{"n_head": 2, "tie_embeddings": true, "parallel_block": false, "init_std_qkv": 0.0601, "lr": 0.00504, "final_lr_fraction": 0.0, "seq_len": 1024, "doc_mask": true}
Each number is 128 + 24 x the weight over its row's rms, rounded and kept within 0 to 255. Layers, rows and columns count from 0. The size above them is the row's rms in percent of the matrix's.

# layer 5 MLP down, 128x320, rms 0.0859, rows 81-113, columns 80-119
size [ 99  95 107  95  95  95  98  95  94 108 108 100 100 103 109  96  99  99 101 101  95 102 100 108  98 101 101 115 104  99 100 106 103]
[[ 67 109 145 137  89 164 118 130 145 119 138 128 117 133  92 126 129 134 183 127 160 142 102 139 159 127 122 104 111 129 152 128 123 101  82 151 135 144 117 126]
 [152  91 144 143  98 127 102 100  89 107  82 110 129 106 164 105 139 113 120 177 100 133 118 111 147 131 107 107 178 122 115  98 122 112 184 109 124 112 120 167]
 [136 116 122 117 139 154 100 130 110 129  99 157 111 199 116 151 136  96 154 107 147 166 142 120 133 133  88 181 127 150 117 116 147 150 141 115 143 107 140 139]
 [132 118 146 122 170 156 145 104 138 134 121 156 113 122  98 140 140 111 138 134 113 115  84 156 128  79 149 143 123 123 127 118 126 147 120 137  75 150 128 148]
 [164 150 139  95 162 146 144 113  82 130 134 147 125 120 148 122  96 150 107 109 169 130 122 140 131 151 147 188 101 155 131 144 126 135 102 126 147 140 141 115]
 [130  94 103 186 133 149 179 128 127 139 135 109 161 126 113 112 111 105  82 132 127 158 157  94 131 130 130 133 137 137 160 167  93 131  98 177  94 102 119 138]
 [148 132 131 132 144 103 166 139 154 134 148 136 155 132 100 148 172 104 180 134 132  85 133 138 118  92 137 108 132 142 141 168 128 117 157 119 130 122  91 138]
 [112 110 117 159  80  99 183 162 137 157 167  85 143 151 124 112 107 118 180 151  97 144 134 151 122 119 102 136 124 165 129 114 122 119 132  98 111  99 116 169]
 [126 126 128 102 114 142 189 129 124 121 126 124 117 158 133 147 113 190  86 133 132  82 152  85 108 104 101 132 145 126 142 153 129 129  90 125 141 108 150 122]
 [163 139 138 146 124  97 141 169  94 120 126 109 129 133 165 131 126 134 127 173 114  90 113 143 135 172 167 151 120 132 156 120 117  96 148 106 143 155  79  97]
 [132 124 147 155 130 131 147  94 145 115 126 112 122 129 151 131 142 124 120 149 123 108 117 170 118 166  97 139 105 130  85 109 100 102 105 145 172 115 126 101]
 [166 174  79 176 141 148 120 136 109 153 185 146 156 129 156 108 143 125 109 143 120 114  99 114 139 151 153 161 111 120 130 122 117 120  87 106 150 128  80 120]
 [129  84 134 155 125 118 130 151 118 103 161 153 134 106 106 122 116 146 130 126  60 122 134 115 146  86 128 106 118 134 143  84  85 108 140 127 146  96 122 129]
 [122  89 134 134 145 156  68 145  97 153 146 126 108 155 143 142 144 119  97 111 144 136 117 133  80 135  69 158  82 152 160 160 117 139  93 126 135 187 122 118]
 [109 182 108  81  90 137 138 150 100 113 122 103  89  89  98 110 117  93 107 164 180 143 103 140 125 153 141 152 118 123 132 144 101 117 166 162 169 129 130 126]
 [107 129 128 144 122 148 110 161 115 109 150 126 102 123 167 139  93 136 171 107 115  92 158 117 108 129 172  99 107 126 181 124 156 109 147  97 121 197 135 123]
 [125 109 138 141 135 132  97 175 136 126 125 156 111 147 158 134 159 108 120 155 168 114 133  95 131 136  88 120 134 190 140  98 126 147 117 159 146 138  94  88]
 [138 146 152 115 107 127  94 130 123 152 126 133 149 142 142 124  92 128 130 150 124 137 195 159 143 158 110 180 136  69 141 110 105 121 112 120 123 127 124 151]
 [111 158 110 135 115  69 193 102 102 110 122 113 128  86 135 127 134 138 129 159 122 112 123 117 123 133 122 123 116  95 137 163 128  83 127 134 158 148 128  98]
 [117 110 115 142 124 146 100 150 128 109 101 131 140 157 147 103 154 112 111 158 168 140 119 111  92  95 148 120 166 135 105 129 146 116  80 101 128 132 111 104]
 [105 133 172 144 153 100 121 135  87 107 123  58 122 139 118 111  83 127 151 140 140 138 150 130 160 121  80  85 113 158 117 105 140 134 168 145 114 132 116 145]
 [146  97 122 115 137 142 110 148 133 147 152 176 111  99 159 126 125 150 169 162 122 122  77 107  86 134 135 156 147 120 147 155 120 120 118 139 173 112 101 139]
 [112 131 100 105 141 154 143 167  99  96 168 173 145 125 132 132 134 110 111 162 156 137 152 108 154 109 143 153 162 105 154 164  90 116 138 110 142 190 107 150]
 [166 180 109 136 122 134 120 143 107  96 123  93 151 151 118 106 165 106  96 164 106 113 119 135 148 145 125 157 110 167  98 113 120 137 120 114 133 105 128 157]
 [145 120 132 124 122 141 106 121 135 172 129  71 148 136 143 121 102 144  88 159 106 115 137 146 114 131 156  68 126 133 114 100 136 126 118 106 103 113 132 147]
 [109 133 109 176 132  92 115  74 121 152  88  84 165  97 134 123  86 106 111 144 112  90 206 138  82 124 118 154 162  82  97  90 113 152 113 107 116 133  87 121]
 [100 126 117  98 148  97 145 127 145 160  77 119 168 118 109 104 145 143  78 126 132 125 173 118 128 132 135 133 139 153 112 141 133  98  82 125 124 118 140 111]
 [149 161 160 134 186 156 167 105 120 139 129 170 150 140 135 171 128 150 121 104  83 103 113 144 122 135 132 132  81 133 119 122 127 187  89 127 156 119 147 127]
 [157 102 176 125 152 146 141 131  84  90 104 124 162 152 128 100 151  93 101 148 140 139 116  99 118 152 140 121 157 153 126 131 118 107 109 136  92 114 132 119]
 [166 173 102 166 136 106 145 148 100 135 134  76 167 184 128 160 111 185 111 118 125  86  94 131 132 129 133 113 140 136 138 132 119  99 151 104 145 160 152 142]
 [110 122 147 130 119 147 117 108 132 128 101 123  78 140 131 126 123 160 126 145 169 130 107 134  95 104 170  87 125 141 148 156  80  93 137 157  74 129 126 135]
 [165 157 115 150 106 118 127 139 102  94 131  87 130 138  85 114 129 104 108  78 116 145 145  96  84  82 129 145 119 106 131 140 111 170 152 127 130 131 169 128]
 [113 143 106  91 109 114 124 117 142 131 155 117 138 127 146 158 124 129 160 104 108 135 121 105 103 140 148 113 108 164 134 111 163 126 108 114 118 143 131 108]]